From a checkpoint of a small transformer trained on Wikipedia.
Size: 9 layers, width 384.
Architecture: RMSNorm before each block, untied embeddings, attention and MLP in parallel.
Each number is 128 + 32 x the weight over its row's rms, rounded and kept within 0 to 255. Layers, rows and columns count from 0. Numbers have three digits each. The size before them is the row's rms in percent of the matrix's.

# layer 6 attention key, 384x384, rms 0.0984, rows 251-259, columns 192-287
104:104128086165101146109145106109058166141091101098161089113166124174176146090095118077144166106175107136153106086101179147139138139121133139175155140099154185102122147127104084091156131137062147138153133072107126161120048087164154107100141139105163140137106139091147119142156082105129115129
112:143125105141111126143128108147117121097106163134150113108071104107055160073098107191165111107164100109144126126109176129104124105092067114127139151180132157146131121098121175142119113166089169127121143101108118096121116086135101147102164097091119089153091125081091123160198171104162128155
105:135114102205098123126117168093186060169148129093140179158144132131113070255110143064119148173103177122115126121160120054145182136135080138109091106121101127130124139102154092082077099109122102098131122132128170108179128156098087130103122151117071157142095142134157100112128115208119172086
101:122083151069067147120204114106108125166121069137174128117119162093123154110115129167137187092184177120146119110132144117119140155100163166102165111156133083134086135174140110132150103127186110145176086100138179168097089221159134137105105109139142191099154126119123148091157138106157071168
104:130129115119083099217162114157107152143125154132156167162116129176165156079149178141138090095177154060172135098136136049108176106106172069108102113178147116124134107112139092081131080191132110149113140078125068162112161157143135149111145077148147133119108087110169160157070150166110116114
068:166121095125171126139129161161154133138069179122174128112122162133127099163114107097096113134106140149186161129103138152147139120151148125097172103143138107117143106096126110161137154143118106099122146202160131087108144124126090156189068171139121142095084081140110161094155111057115127119
055:141147072118122110087130147167138122073135057153103063147214096146142120078138093115197102103151111067153100123155097121091150167095100124090141102169156159139166088135150071122172128123152159144144206136097132172134104166132083074151096095141081174129121124112171119083203153182097100107
063:137096148133095219150079193137159151087189087176129184081168120131128153068134147163190098165135121129021151085136123175152090149065145154072131106165091163137089112131144113105075184116122105114168149136145163174109143168165153076082123115085144166180185146180128125119111161157158146140
061:097125201120120159194133145105170137182126179057144177159103153094161108150089140130082087142162182140108152135125136109069182096148142158188159138142130138125143152109098144168129100109085121142057140153145099110129184095134157148137088116073111160113085086102072173069096123063110104156
# layer 6 attention query, 384x384, rms 0.0966, rows 252-259, columns 192-287
113:139138087137160169135183155159061103119193086125115170155136130108126105139140070150191166117157131077108091104176123059163120164141122081158110140108156135134160098169121101162135115139166160126116108157115145117085089035137175057100088073113162121133137105163162084102097173108139163126
111:161130124154169165154099076078184126129113113152144074119134161118144101198084117179066106159120142069090077135157120209115141175173143112108143128140122066075109186122075132065159150121098120153158114113121122139097117115128113137163082139122142141134125149068156190134055123097119104157
104:112056132072087107089109156102084154123114152094111096186176155119131151062140157108102176159209049151120130158094170160134107165097182123131109177109111197169056110127105100070114129172076154154099102176142144162148159124107143139106145120153131144174135111103099083134127168124147135097
102:118179161149133134115151111080113156130117111162120148117118140140107128163088109089117082094168168102145162105107098124127157113042119131140098064145114119104170086180089101172139129083127139094150150092163122134140123158070157134198174076121179128087154110170124089111148147173168167085
065:100108214155105150095140138080116153135126088142123082084183150105148115124123122122165141089117117129188161107170102116098078190130103176185142102121112117085085128163112110130103109100174128162159135125165109165119093119180082151127125103141157148161159143066121123114106180107117136153
056:130080141163150105134141081036140150191114112130118172086089110149106120096146145181115175112107142129081113125093107148117102056140130142109117182159154107137109123151164168141101104127144123088113092113169075122132133075150148211119105168123157105121088113112152100114112136068153081121
069:147143085127180079147142091120125150144114125130095134158094103150078080133112170147105136127133118125166164181134144050115153116166138133204092140084181155223144150114152134093114097113181104120093129123102102102115131168114129134101142141174132126119106154165176211120133094200100168067
058:115176112089080156101138110139154162155143097141121067128108128113154185091130116099103098163112074167108173199134119169131070137108123061067126149142064104122110144083157128093113116116158149144181111153142174130067132132110080175151154112142093147143156098091150076146070171109156096109
# layer 6 attention value, 384x384, rms 0.171, rows 192-255, columns 192-287
110:126126106174112170098155154089174132224141115132145096099157141118110112107107109108118150206099113114096134113118041105079142127167140174145160089114101163126102154145088172119067188128146041119157099204109133104117143149147140163083186164114131122145104134085153191128135087162144127124
112:190185141102160082130111088141117174160100123156155150060158154073095203136102061161089179103125123097148135167131144126134108113113108128159124076123109145136119096098156150183124128093145147128131135116196146150101222117136157124147143081082111184122100089067151141163156118118122139093
113:119138144194141159164123129104181147134180189078119081061133183171099135163107123161112130137104131141137125175112192125105097146158137171124114180127171127117178050119165145139139144102142166116104145169144105135116169104062067142127170146117098166125109125117134162109120192123189110139
109:120119131114070076122148161156096095098084123095070166147155141094143121110153107112091169066124165157140110128128097115168111095161142104135142123113141164072151096127089092102074135153160151116135137108071120156154114157143100174159095053209099144093194097129107115143153139092156160086
097:137116117113130115065074103165153096086101152154123133097108104129146128159123092174151117071124112080146128132093132082014139141106069093123132186192150168141140064144113155073121087136101159118122126104154155121110126130164141174108117099126186103116174121176096181149125184070119169121
103:153080119169146139110164138097135154125121096141173131184106104146110112134069156107202115095140113198122169144145076128125121124144037153136110108092194100038170118128071087086206150160218117158087150130131061123131127113088114091168107150114124113138101098164136144177133125119121105209
103:127105127232156159142148139196130167133180110128207126105152129151112194137100145124123122071081068219141141157160150125138157140149139123092176102140153185095103123211108155153141182120174110100104130137140141145098056149107139127158103045159091115162101174147099058151081135119115119117
103:137136154161135106111136105116113132168144074062107161104158094093122129073112103095144125140146130159109107091134129118129106100154105155086100129102067130135079131090070113128092115126132145116168110137077151165136119094145074095109120094176039177101117118034096139150101134142099136144
107:125107147182147121084127118121139096125131121109196134114089165118101155140146154171087177118105125142137120108143136123148131122204146143160097186099129101143087092142131166147182086163084175115112097093097184179144175130186099070140139127141097155105119180121135155082133090141113148144
108:102150080062153130157095104128149173130096070176098188122165159176140187131126075079144115119160130214166113139144158094124129139129113110103142136101103130158110115099105134119171170115071147119095122151132077163100170072146090069140145122086109102175132095167179141122110134102131115120
110:119157161181081118125098156135106093169173102107173175121098215130126152085145122066093186090142111081114188087118166073115186167120151144142152118144140124170100048070172094092127104135107171129161195131154142109156136162135119104123123169162086138135103143110124095091137120137129100105
104:116131128164118080161143133107152127124102117093138156173131177123067155121104124141125139147087146172097162146079148044125132103146141156191141163159126079137102152068162076147137156128156128166128163138078110149205158136066106096124132118106056100127132073072145121138091162162044097120
109:157170114095144098124138060137101126122156168182142122139079143107112072122016178177105136213073146077099121182162131104181088145078170122122084121135148151122113080070109130099066239132127099183107133146118142135147104098118159104146197142095151117188102069154139119163141136146102155128
104:205138148124168092097118146127142174111145130108113145107059168108077127135153171152110198183102129080068150136112159149129122114145129102189157109142159102104156100106100120121155181143161066138088148164107140108132121109097127164166154156102114090129178104126138200097118181131140155129
101:105026167128167146130192088180131158104134134136114119123137164192132117130190141129120148160157132224096146079113164121185053138118140122106130105126143118090174125145142142100087145111166077211138104096100089137177153164106111068123151146146097133097181098125104070190042066180108174140
105:130118101124133115150124195173147136113104112109135126121162101087149115127097116143133149178105119084143126121109155137062089117117121184153119168116179112117089072086141128029131118141091200101071115159102092187103159139126083141152170108192125177147162073182153155106183147103122177113
102:183111107095086137110113130126165143128143110136196100121137106154126151154095105121140095150148102168135110184124137170095146073157109149125116136063103097099177156161112145082094202165138133117182129105159111164118135088065124108132157143113128141140113122145132128118126182136162103162
123:182156161138138089204105183179153148113117113154137134129108118124120208163096122098112112144119183166140107124116189131127119146096151150159127077146079149205202155180138088117144117134131088158114142167086078109145154135112130130153175174068089094121124106074105085138069118134102115130
102:121113106107143147121104116114198125093179091151115087166119119113161093090075152153114130087115114087094069163108125134157128146124144132117134088153057185106081143157075125109123147154181099139128141118127135131129150108109128223142140093150167149093136140150120144173092140100159174116
108:166081123125112148137125134144180162153172112105127139130040150117132142125122112170123155166081063110077160230096163151134101155112109124163137142140135184153119139130187121124117108132086095089092086089136148098118105099099154119182158154134148144161149127112142137108103204079169161063
101:152131079127148104109083152096115123106041064117093122195118103107131166128132161194123109141130147065129141145159160159127114137129164096191107130123064128156153141121098091106121150131179121102098104157136130109117121102038119094126146133105143139102182128144130144118108143171145178134
113:231102109132088079118140164136150099194186139126164078032138196070103180153103141147130111089161108134163113133108193078175117169101129137127079116127105090077110077086134134125099186129065164118085139138139149190168155111077119104109075081171180190132091130109138076067175126118128106129
103:198145133130107118152141133195157069133129111149140139125138161154137134100124137140085045108146147094134093123111098156105084136098171120114145122174104133130130167074072080076076115151195133142104147145133164078150090155098135091166081064179157084191105101124158125128076178121197144098
112:092125175158135124174119145104150164076084059185112145146117212158132088137129076138117083108107100128179156104106147121094174169145141177113107104194093124146123117163076084150156071122115127156117164122164173080106074169144118105158176146159163135113090190098167120104115077043093152162
108:091078134108110206118142112130164085085136142152130096084112057165116061135088104128103145116123137158078131161127089117101073165116066144077130134121155138083107118237089151132129117149173075102167128128165133123111106120102103161109142170157138204158133171106078181193118154122138157100
108:136148123108137107142177179101127102119128144129097072110167151042113132098129102108093146119124083152099100151136134117215140138129093142096134065096101077090060103124090179165130170116130146155118144091155092125081179094078105150108123125100138184159109108089185157118163103072150156108
103:086117104096139122150114118165114186144187100115153142158103073118088103095163146169127110166186190174145160146144078139163144095220172123110152170138112169129146133105096101072062061101156138123153131162102090091178089163112133128171133130166095110119147186153178139133080113093149121083
112:085089123156093106115175126168099222186110123101122157141165155183096162144152128128134158089140167160152144155056179112119141141139154091137148142170101064127132100094110045185172085071111065118127177085086089045140253138145122124142098134187116091142125124120147032134167116120133049060
103:134154143105132107093113079076124110148067116106131082122087155231162091117107096118159136094178107128124167145074132113166090150145120108078139123118178131037073133131064154084078105157143150195152167119148189160143076124120070108109069137123095170082089143097135185164109085129100142095
103:107124096118085108169139082110150122042116153123107160139097130115110146222080174185132107160092158082136107115128129154147112118128133165079105108084126143157150091091112118168130142137086157128159131142087137089101135176178129180147110122171182153083100131149060072092171163109150116141
114:136146101101149125197082161143125131148059152108127165140188065108153154139189132086133104085185110110127136117172164153146131127136097148127126077115146156127150120080109074109182092153061191106104126111134056142120140105129131143125115113088112119157124193170129115057200120147151116149
111:106177133117117121152123143180140112099145090171125091106189099088133136109104106120131124090136096196095131142099095125154108122093080122101141121147062164106103117080122201173051147100066115200139150100150046130088138052170134165115143157106168120131133125105175131133195115065138123133
112:183095064107120078148152142134150119092122139125187107141154074159145143076115115109148144108159129169126098077124140161106081171135127124110105142104149099076095134145134085055142143160156148097061112136157094119104049167111133091124073120108120119100109122101118138083080135173170077162
116:151054114123101134157082110128184091129154164143105210111089100133169103150064124124160110188174153073169130150130141138173144118114090134167118126147149079137119141121140101106141190108136128138147135151155195135152109178123135197098141151092163168112102129127158140124149086152112132127
110:165116178114140075107145086191086118077123178108092102113146051147059117120118169171133103166191159135133114139158140141180080100045132168096150161169143133110092099129123085119124148118111121137111064119131133157193145113093164069098169162168121130157127116133154149115132153211159168153
106:128133073082127104155117177137129227128120085119113157146075150158138109160077169134122126130192182105123134118036138115110100114159126117106135084083173168128150162105092038115144181155130093193118089127133097097131142213128076045138134107140083101119099111191117055190119150161140084148
115:160125156139152125141150110129110134167167165159121087083174155081131114145128156115154136138197111100103112148155106117119176101115160144109133179145119132177118171119148091138089099118150129159101154165145154109164127178167166115160118138176137117150087127122097098105171150147130102134
104:155105145117083098138156121122199114132206111185130096174134138093134089137131155110084112154127144067157167117196114119119149103172195151106108107147106155109156153141136170119163106154150092042197069179167166155132093152161178117124028111087213114111121211162135156091112103078118108177
115:175117131110082034064119130131109115133157133118062148148121141124135180122040153133141159146125153137107088135106151089143113121069157142137156101187186115152142135135091077189060167098161081127167118148134185078129158156054100121111174111148119148179051101126159067141128145155121076127
104:111104074175076148133114131125119098110083142125115083133102098119165044131119062108115137119132166115154158087159089097128135135135135113076099080100169116122036133123083161136107072158158161174127097111110194077171105201163100127157135116124121188133096141090178088184146167105122140073
112:125136134181120094125123114166135143089121125125118105128091118179154176141114119152075142101154131179177065103127122111133117079151147113141116104097094178141165166167104104145120071094136145125087093176108145100116076110186139161158069141151125105078186112160066117184081075171085150090
106:137155092111089152132129096170148124123161137103104122160130080129113152091162067164109149147130095150117128100088160218120127139079074132135118165128181148103129167173142118161147112104117095122086107083079134172127140088146126122098165150117146145164185085122128192152169155207152174096
104:224094082122059092126137134095160097128152127148172114158152113103124138142127162144130074078146132103144146153126121099094106142160149146072112116135116136130127098106098174131069113163134093120115150119103120139103112074158108114131154155170230141143110149088164126065111172119160110199
120:103173138104142140155146149146119108138130213106175095053157068152095140160110119162152163197081106166093158105162131122202136094090157169123104147123116083105074144134212143147131201122113099123120078153102077152145148130083188143118127163050099135169073205115134107083141093141077145131
095:118131119064159181136123102126143125173147152112099133146119150127148133140123128164154178066138111139166157104171096093115126153118162121097151109075122155118168115171129108143153120104135058104124119165110096118100169153120105092130119116193126126149131160126085047106152145148133184121
104:133151136088133093125091080140172123116132123182128110062121128090118145122135154126111142101176071105170118150211184091093110085131124154116179129164099187112110028157109155141138151098118164153120080142134128239200170112110100136163152111177178102145215075146118139137103161146130145113
110:126133185108152160162123126187159101125149124199126159142106150129130124124112127129140100068090128158133152129101079120125115139134106167151082118138160155095108076146126135057123095143180135165122130124197103147107114178099080114146181095112078176111156127141121165128124110087105144160
107:070063138136108143091121085141078121180136115114154112057145097078077120067133159141123142121154172140070120148119114094125191129168083187094194141187119149102094139122144117157126147116154106125171122127068097190103127190096136152127087107159074099107110143094163141117128132141086148126
105:115133169197085039111090103111116123100106117140150085094089161149109152097069136111098201210077067149172164111158108142094131114131079212110150173092076173082054136066160092143094145170153150143105090149144140116160090111093166084140146127084101114124128073137135104114168112118135138131
104:159170143167134131131113123113116122161164144166112092106096142165104122058168093184096093137131089071152109094111069179114180124126160150086153172123112087142162114101145118161116140177110183193119093189115087132145137111072127122095107169122213095134155127142116146041136143176106158092
107:117126163129107143166181141144134196169104077171110138141067129143170160075169159209171127107086135150085124164081202106097142105127131157153143099145118196124094113241136127120117131136195076074124099078099167131140148118113154159115112214085140097148112087106102116116089115188148114127
110:103083134146139146138128133100143105136125176131116122140119133137176070156095116134095091125145163107114109091097168117072169151139133112112067153134170115102125147125174143076170088098173150177166182082108139124148117177122105166132087117115117129080119107083099091157174143126075102171
100:108127090175103162170157104186094134170166184104193161098195115120172146131170115155114127117126068130120131146147089127080160125085121123119107156087108149152122138079229126107075173106091139107087147102069166144128124144141111120183157178165132111181119150104133089111119140182123103096
103:119160120136115136120103137187101176115210114144151113132083141092109172068142096183096105150182055102141149147164103161120121094143086124151121115100122130063105112130148154142115117087165109115122140150123087146125097098125150207111161117098128119139118144176092169228123137050110183112
108:091136198123137127121156129215123102148120139190133146122161090150085116140123038151130140136144139136103088165115135190108133150135144074136146163122094138151075120162105159099115050158177136069183125107109146133129103094183115183151151130100085167143171117084110114190144119095127134148
106:117154125158091122110117119161199157175110155183180162145176156127066145134175209126110115065147116194096173067105140113073136079157092160125138114095136104173135135096159092102071187114070156083145112098197070177123142149108183112116161126128145078169127109151141138164125196198123128126
104:123181108172135132148079159118073095145047080195094125068180162160124156123144083132161110153136131109138113098134158104084166158175118111117121110069049146150139037091126125122100138108087080143142134138130109137124131117118157156139114115079130119140096109094197163065194131140159121159
106:131122158203101157130143113093162145046130073163180125100071141127122140095104150093138107188103119139130149139120166146177127083121116126165075135165094133107097143196139164142112118137149066119073126136075096117094111110094137140119161167028078160150138149136104123139155056139098159179
108:148118113102112067110122121139149138106181150118127155116100044179076171141112142109132145119064141172067187155133181150118119210170112070082177131119101138095114101118152091148140155136136108110115153153131059134106208059125133137127126166134123059135203109170156183128142172099133154082
106:106161147085141104122128124149094129072127088077203135110214119083144110084149092131133153152139145160162066100158146106123111109167079102122198129097110080139153111141169151107129148116087163161099113092126141169078158089124155093167145107154103096158151106162204182144085156159119142178
106:194151127119062189098077148116154121107193111051116121127079124154147176112139133111116095126130140129092101139105119149144139113143139110178082140115194156075135065164139086114139117110097138094114093130084124108095176096122083194156134087139167156104131142116166240137177095107184150093
116:109136090155157106100154147109163153130122101084104130098144170111140152114127146118155134113192066125156166115112145132132155104143081162093111147103067107074110131099157114069130101103069142091117143140171114147200091163138112049096103146143165081133112133103145070094108156182119103063
115:119115131104111138121081132105130088130144043163096099107075125133111134163105088128087145076180121094099118121149121118116189160145084106093155099148147123171190100149098145106142055184078086089148083129197155173160119107159176139058107060106152099126144109133177110103158166106127070105
105:181108083136112080126089130114152184050143102144107117158127154156155154114106119135136133123072093158135079127135074117144072132125160109122088086107132156103182139113085096160151116154147113109112127129130144136109122112155152154138082113127146160162202161136137192158173105163149124161
# layer 6 attention output (transposed), 384x384, rms 0.151, rows 192-255, columns 192-287
102:093110131122081078088132111131138076142136096129183105089095138124139131080098150100144121157143080132092156137127138080145186134164130108131123132140179159138105134101038128157104069108157103127137128120147200123109128113130128135108184098153158141119120183143136163182090155091187087133
110:183092120090130144130138134189145106163145099145115147140119165137095163053067122116192120108138094146115118181122162137157090128162080131141218090149154127082129078142048140140088153106089134152151133093162142138093195152150127125130173099138150189119166154131077132116144157103139187089
110:151177120161145121089139192078146129088157188104131091146144112139135180161120182115084124112074124157152142122177123136066093112139084099121140193106172105106177092107140157107158214128152146125063130137118193119117117147146137153037149182106114202090120113130169125118090222093178153142
104:109135139132138087102131183138111134177140172142156110080076120101158167149125178131082156100177136122120086132159077143154126138128153093104122136160140084149162121114103076145125108154149140141116123118105160169167151176135117075120100080196139137110091163076096150146080084136125126093
094:162161129126149146154116112115121185117109135142119107094061086150139151190117073152167170105130148132174132084137160085081120140073120133169159231142142138093153160100078155130124095110108151063125118123146143086051116099098119154177127101124115167144149061186091123101151111148146149155
100:171130138075168096102150073072141153106163125146124168164084116157145177129120113113121181114096109125096119105118188144079131166078092153168133108166074112136108118081146179089174111078125182101097130137150146168094139150145152100131104173082115168130079112172087078117039157174126111095
104:128094141154120149128167122086150122145163164122134148106102134124137115190115114090143160051067115131125146179086094128143145156075083136067161120160110152103064108129158142108119150159127109092096135119163095135031141175142215152096161072102132162197165098167095158112111203167117101132
103:131169163145134072104144094102136110174083094101131085128107142087168133076096074083151155156126112145145121087174105119149117118168123122093146138108096104120114131115112064179069155127152103089185078152108129082090113110111087121164157110162032131084122154143143088109039138130075146096
111:116077127150180132124115078151124068135090080133160069108102116139114141131142162132144157105141155164080132099190109107185126074166139080116157102088109156113132102169084178150126108121129129118124123176100089158158107091131052146119155147133079159124129112129097160064173115124068087071
105:128164128098158115164138102136130175132120122078126129123137166135092198140164099098128139127086066154081144103074132193121080124146118137184159085130096122131136068069165131139188134181073109119133123180184147093150109108126089163143089087100133082106126104143138137111121168133099131114
107:075111102172118081150089155111067110197133104157124172179079189084136152144150182084130139130161174117149132101136173118130207119093109167168111103170113088170114109081123125094124156138146134138189119159143126139147070098171142085181059199125072172112132097158111118075168141144099097172
107:050080095150126145091133121141169132131060141093143160144143118104133108075094132098139102193128088118164155071075178143103103156171165161150129161127122096059180094153124135162112172118164117105146171102035145119079088120152125122183178166165091138092144100108130098105138160160169086099
108:143167133136152081122141131115137139122142125094111143178154149112082103071077189176085137161109154160056167182134116154143119160082078158122141146155100119042096085071144213174141200125166094120151129149130156110160140123100140178138182143129085131129105120155093112131131040145185114132
109:171103101094162096111065159175136156119056115116147146107098165051113143102145161178117182136132093139079118107134135058146145110128154151072120180136144135119109071146157108100082130166145111088126160139148117141130133132147155113129142133148108159118117194173085179179134126117167146084
100:177133097121112091113127135148089117165126103182172173142131162097165204113111158069120098134150169122196190182108175197127167147145149162126137093141139113103167163170140153143196095161159158126125104144085130163113133148106182103123116110101126159133168118132109073120085136076108126131
106:122174135082113084081090069126104161160164121152127122088153092116145141093164166151095176127140149100131171152102124164191113112137196147153108169070151063152094106121047096144136136114111166110110125158116141220114138131090119108094077145153164175180160117126139157094221148113118114150
101:144132118145131125143132096108189092153169079071146122115151127122108076172153161098067122124100124125131188153128123113079178138197151160157149104139085133191114110141134137100098141088081104111119151087157098137110148136065137144117146126080166138094071171118099132152086118150168147134
114:150093122147089099108152159159136149096108140145158111123137149143138207168140084112069194143120118139155170145157132144110071157098143149097125130107098102125133085141049029072097128102180116084123171095118107167146197156154149185139104156137092159131095107077158111138074124088128067204
102:109127106148082116135150138151141157137146141080122103120101132147139160088080096177141098123173184119110151201180127145118114111140111122122087162157121172094144100091071098101169116168153095141150154168159117093132128184163072125107116079081162159108114097122154123064126159101142108129
106:195144142161142078155124136138130126157089109156162128122126111197124115194148151151126106074088140141143141175106159064100050136169130106122152201137142140108133103175175119179108107139112055151157118131121125103158136092162176098181093166115129154144078145156069168120146176152164158055
094:092059124091079135196144097023149151112155099096110148146075128145153117128115137128144158112177147157158151122095153149074100169127153092131085092088136162188135151131118060108090091171119166142145130172157128142135124075118090141123139130116104138142137122117146146087089114149139094134
114:141153114158102136176114135120179070148159145099131065085180146116075172186119152176105130104152150132152217148153113127121155121089188118137136126170087113133104090167114095122091164108092186066070083102137144142158112163077110123125169173149068152098081116138133202096153112132145112152
101:104101122104099171134148162116192157108087174161138108136187131096086170047164138130107086102143153131133189117126122126136172129139119149107120149180158112171154102087142073150144165140177081045127160112155133159089112139087153198148096077149124167139160172116135186189095183131160106113
105:120113174129089100191113124143085133068104067139142205166126210151128188190144140136140145113100105135128146140094126120124159189150136117142104134159132111206148138155100152153122115125153106068136170129100129140114102137178156092155106121146138106137137068094184075102131124091125129155
102:104132129142140152094144111123148155112098151133129085115169105101116103159128110147090121132142204093102110197164104116076138128182058116077146139178153066130108164135108131171128111152158108144165141088158110054141112098131148178136154091105107138138148144127165124142139184148142109105
106:119091162140127104131073181161162079132152063110181129097125124065109115122172095113161131090060117148084107140131095167127136157107088126154103135165157097063106068087114159164117082064137177205149151083132113134123150109113108094098140171082126147090175127127083124151108119090115142114
097:113099104107126143156058150118145210111128134105084116147125093127129110105155124212156110109112174130170166113120092140132127148146160092140138073105126201128117119142055157091104079101142115173181143131130086182133112200119200129124139085045133163071089113123154118131135078104063169131
106:137141119126145146099177057122076152129062141162185142101168079117193150138108120155106162122127170062179169123069106117101117100117171114168142090163130131113176101161072096190095136106125117127179151148104098136089182145175120107218125160190128092114139119181162083158132116129157137123
101:146141100124135136126119096146081141162036083168152170130102130163073106117106109109106076104155120153143119150138073142175116129146092106128165126140187107117118162082144166076130157175159146083202098129184184132100035122126066120081148090120089142087168119092098114178140103169157150090
102:137153148144165132160156133079139101086186137091084139115152165123127132171086115163162067108111166150145060134114122158059116163146139149114164137112160085102157062118110125120112120153148162133154130102122110115150091200124105141087127150115104089136130125133105114143179130123130142120
108:154137125125137093224121085085133091111085066123140117167122079060131109146209060117117146100138093129154126077113153106120112126140086134134109089082155126137108116099086127115115163143110119083080155030160076135189132140109155083102099174161162130155100189121129130070168160110138144123
104:147141077116118130118160137153083074165103056198179097124104064135163167083200134174117098121099104175152038110124083163103117163093123110079171109142133161123065146082136146155155155091105127072087143119210190053130138068120157149125122171125159148069137146082184109132142153136124145124
110:155161125108155065168139088143140148139189154192128042157119106140119143102115083099140125124166180113116136064112130160141138113106143095079081136155171146094055154116100120122124146159177128128052114129090123110096128151148112107103063109161114153088054132171128145062132173132160118120
111:133127185108100077131101134093138059148138148072050085152103176145140079186186111183131120190150123130197082110116097039156140077110088138139153095143162099160165089148134164101154159182155116164157100132076138140146108091113182140064163089108187188061166113118143085102134135158138174109
109:163133155112126191174100130126154165115162153107112086119144100134115131081137111129128156190087183138098134083127122149147109159073125086118118162091168127111078112160114142079091161152145127111137135126118104100119060102148140121153153162178136124174072216056104131111215077118143153170
100:097133162107114089147146122087151130091113137140058157131109078117176103099085175138152176080156139096064093144049126113080129115166096131159230151103156148154125084118104074125125126145127119160144103113164072158098064125135147100072167151206107146065120163128098070180167142126147069128
113:214138146190123147077130073177201059154188162157062094133147129103094117089147167092126155152193162144115111123079179084131161120144152122107152164152125150136116130116095093079114098137162132151111169163132151120130132141219166152095156157082176148147104117145147119114154148133139196121
099:145111159091058105175140110116141083117206152112109159118140126072107135151149127153110109099135132111150141134103099076059164125130109153108086180079098164163141141144159143105155088079149147163161150142165148120102062124179124127121138095184179141149072224113060167124103017142163109047
116:197140151099148125129111174135142084112124166111123142119117144134105141165074110125119168145116114110140117167134129144129141131141109151098170175159144102126168116099127095144123102139117142120114147149098145071101146087104112113123115157153162141176118130125120136155111209142188093159
098:092162131105066081128124140076096119147076131141133116118109142097120092126134124158078156123117121114137131110166086134131146103097115197099165171112145177134095045098111091119169154165105059182131098143124125090094090202152097170102175147159055117116141099113124135115122132076118219123
110:137102068146108092108091102159145124137138125239076151124086102148102155129124058136156149120167149198171054143212160145063102157158163091125149092132144144107125082141113107103148083089099171102114133153077103113153129129179107119146145037137078117096139108102128118216059075111157107119
105:145122131152089071183159193099171198144130146090151088163149130107164144184138055122139162101138174167149082143092147153153108153133072122114143159121136092088134089123136111188146125137144154151108105165158135116139139113128106092110050038074096143088114077146129119138135149152138145137
104:153068130130076128110065160135165078119157131157143110213136162091128125136142087174056124137116155119109165153079095187128174108124180111122111129150100147130164076147177126159136162126131158156154164123183099154148139114125056133156158110195114140085077129121124117172143150136150144155
116:134146153047180114122120130086170137186127116102164079111204130135116135169117122070118068204098077182083147115121141148071213137115139154053145136113094172111066099171145171131128144146074136183091067188100158148133153139136141186099160126064140141157152128122145122089174117169139136156
100:166141147064084169078156154109112071140124129107117153164125117106133124207091160123130077128152103111168125136105194112103178183102136094160190181220160155150142151135101107128120141072120149141171176117150119107119134125105110074088166079118122089147119091141104124113157192169125122092
103:139114093175095155144110150129172132073119168108144094120079142099122170161103188173105097132099153125102150175192173138171147111145089114111115110093181128096128153176121104118102145165143156070076087089135129207064144098137091131131169101123125082089195135146098128158096086143137085049
105:122150154139112135116138152127142162075098073125194105100096130078101078150133135137158094128056107135094132135113111147136181111124100158118089168130123174124122102155100130122148110137134156127106173098108076094078147145150147121109126129138127237123080138122107123133051148131128153129
105:094134137111139157099092130158077164106092095129143151057133162093137079200140152122131158109180167129120165094160104149173166114151097149180125150134144122133142103123124132178171140148097160088126064173072130124179107166192102139105150158140169167143146129093109130111089144103130193103
106:101131125181168142139167119170121139154128117070168097132060114054098159112154094121139190162146122142081174135120205155123150068123169095062186090133153078125139167143126118134131196106083154132071104157160163124119107131152109205132093126137118156115102122090109139125147106122126093134
112:116095071101145137164163141129138126124087129180092158099177117158052187109202134112110128104119171125131162118152143233124126144080083116148116147089067124115158139108139081119145089101114113181119112138134075114132129118134041153108124157077188106158120122095140132077138135194119144152
106:141127192144158146164197124085129128129087170108146158071108198112149132143095127127104116081137150155098160163117105119109108062113115136163084143127079159086182118152125175097111089135110153119102119118099135123183129079132069191101100140112114184176135106139088174108149190063095134106
105:145085119168138116114105137117195161111151122161156170086112127158138112150137122166140114149131134157076154117131151108172181086151142149112095064128165166121162106135129076081162124166145135133156142114092153130138127152090128158131121097144093091118052124134116064144109136137073089160
097:136118112085106143089174149136069183182165128122167152125075134058126129170199146076144115165134135114110184155121086109145127106129145099087143108144123150114136128180136065083110171180122144090095180164099199121109159133129161114175110139140144116187095165110134130125083143149178174098
097:110111119102137154150142207152089161092127133139126078162120085100129138064129102156154112169142125155120048115137029144136155139138102134081195135106073143127100096190132191123119116089128121143139122111132191169082127119122175168171157099080082127101186154115087081151120199100099102122
105:052134121138173147089064125173168152096111104155094140110155128143189145170160140118102173142065131136124121063064139154161046100129185162148121091120148144101089126119077157091140162167136088121143079127125137141110109189115112168155067147149116189121148118153120111160132161162127081112
105:146122168157141132149083178138214119096163130147142104084123166112187152064247162081101149052153131051151096140126183134175139106153133142081121128131117130139089131136123151122104130133157142102133155145144106120137119095135111098168139127115122088137099107156123116117137176118122194084
107:049121146148175106177094178145124109132067147105141117140099181101179108118149069088119132079078125139145180177106147161105151121137139099146142067179176120139142103071102112179106164113073150115076068140125186136120161093158184119160151183160103110103074063097192133105074117154144094142
104:142113156158113129138094131097146143143146112139179143126070137127126142127088156116079120150090056131123146154090157131151161128097124178157152166124106132098110170122115161158117115103164118108090063144142124100107133100191198110163116143136093156107115122123129114199138105104084120095
107:155177122153197164088143161122126090081108097131139152123127051107133097166106151165122103112098176154049149121088107149116102131102141115100087164146114157090098070098119123116137119158093182161128171176130099072132157104100112193181118131117105110095157110120117088194059112149100132133
101:119159105144132120115087166145071228139134077118159118142129128133164141188170106098133164192121150177093047177186147143163075118176140149112125124102128142171114089137130091168116136072171133108058178123178131204147128125132121124112136083163095081181130112174175147163081217119130135131
105:154168107138107131162070134068136161094086118071158082163118130153100120077157133134115118152128177146142130135169163109164169100149100131103151107139145139123149160155101074142141135101144084075127066126134143158133173116195141186160161051130179160144104173108156128136148087118145101128
112:132126112137044172152141104151202121171180126108131147076144165167142138093119140108104134110177099126132104081107162169142193123157154138152143142106153136166110133120105099149115132145081137122109165148136107132105128113138135104127138110096165087171109096115147125139109076116129162089
108:106127134087076097097140161168194112132106122101106101113188060159096116120153149125150191161163117148168145130079106057133199104105103114122156130086089109152118108172076153109118130165084082104163063144166105070151063114128098114114128102145184143145076162168131075136161179078144126102
104:096117130081156113092119145099210155149099091112146179139075132088093113080114139106127161125105162184215107149140142152167091094125147197148111154150142101097193118098110111240144146092081153174133134157210149164094086083144130108100119134146100103113131152105143195174133068154167114162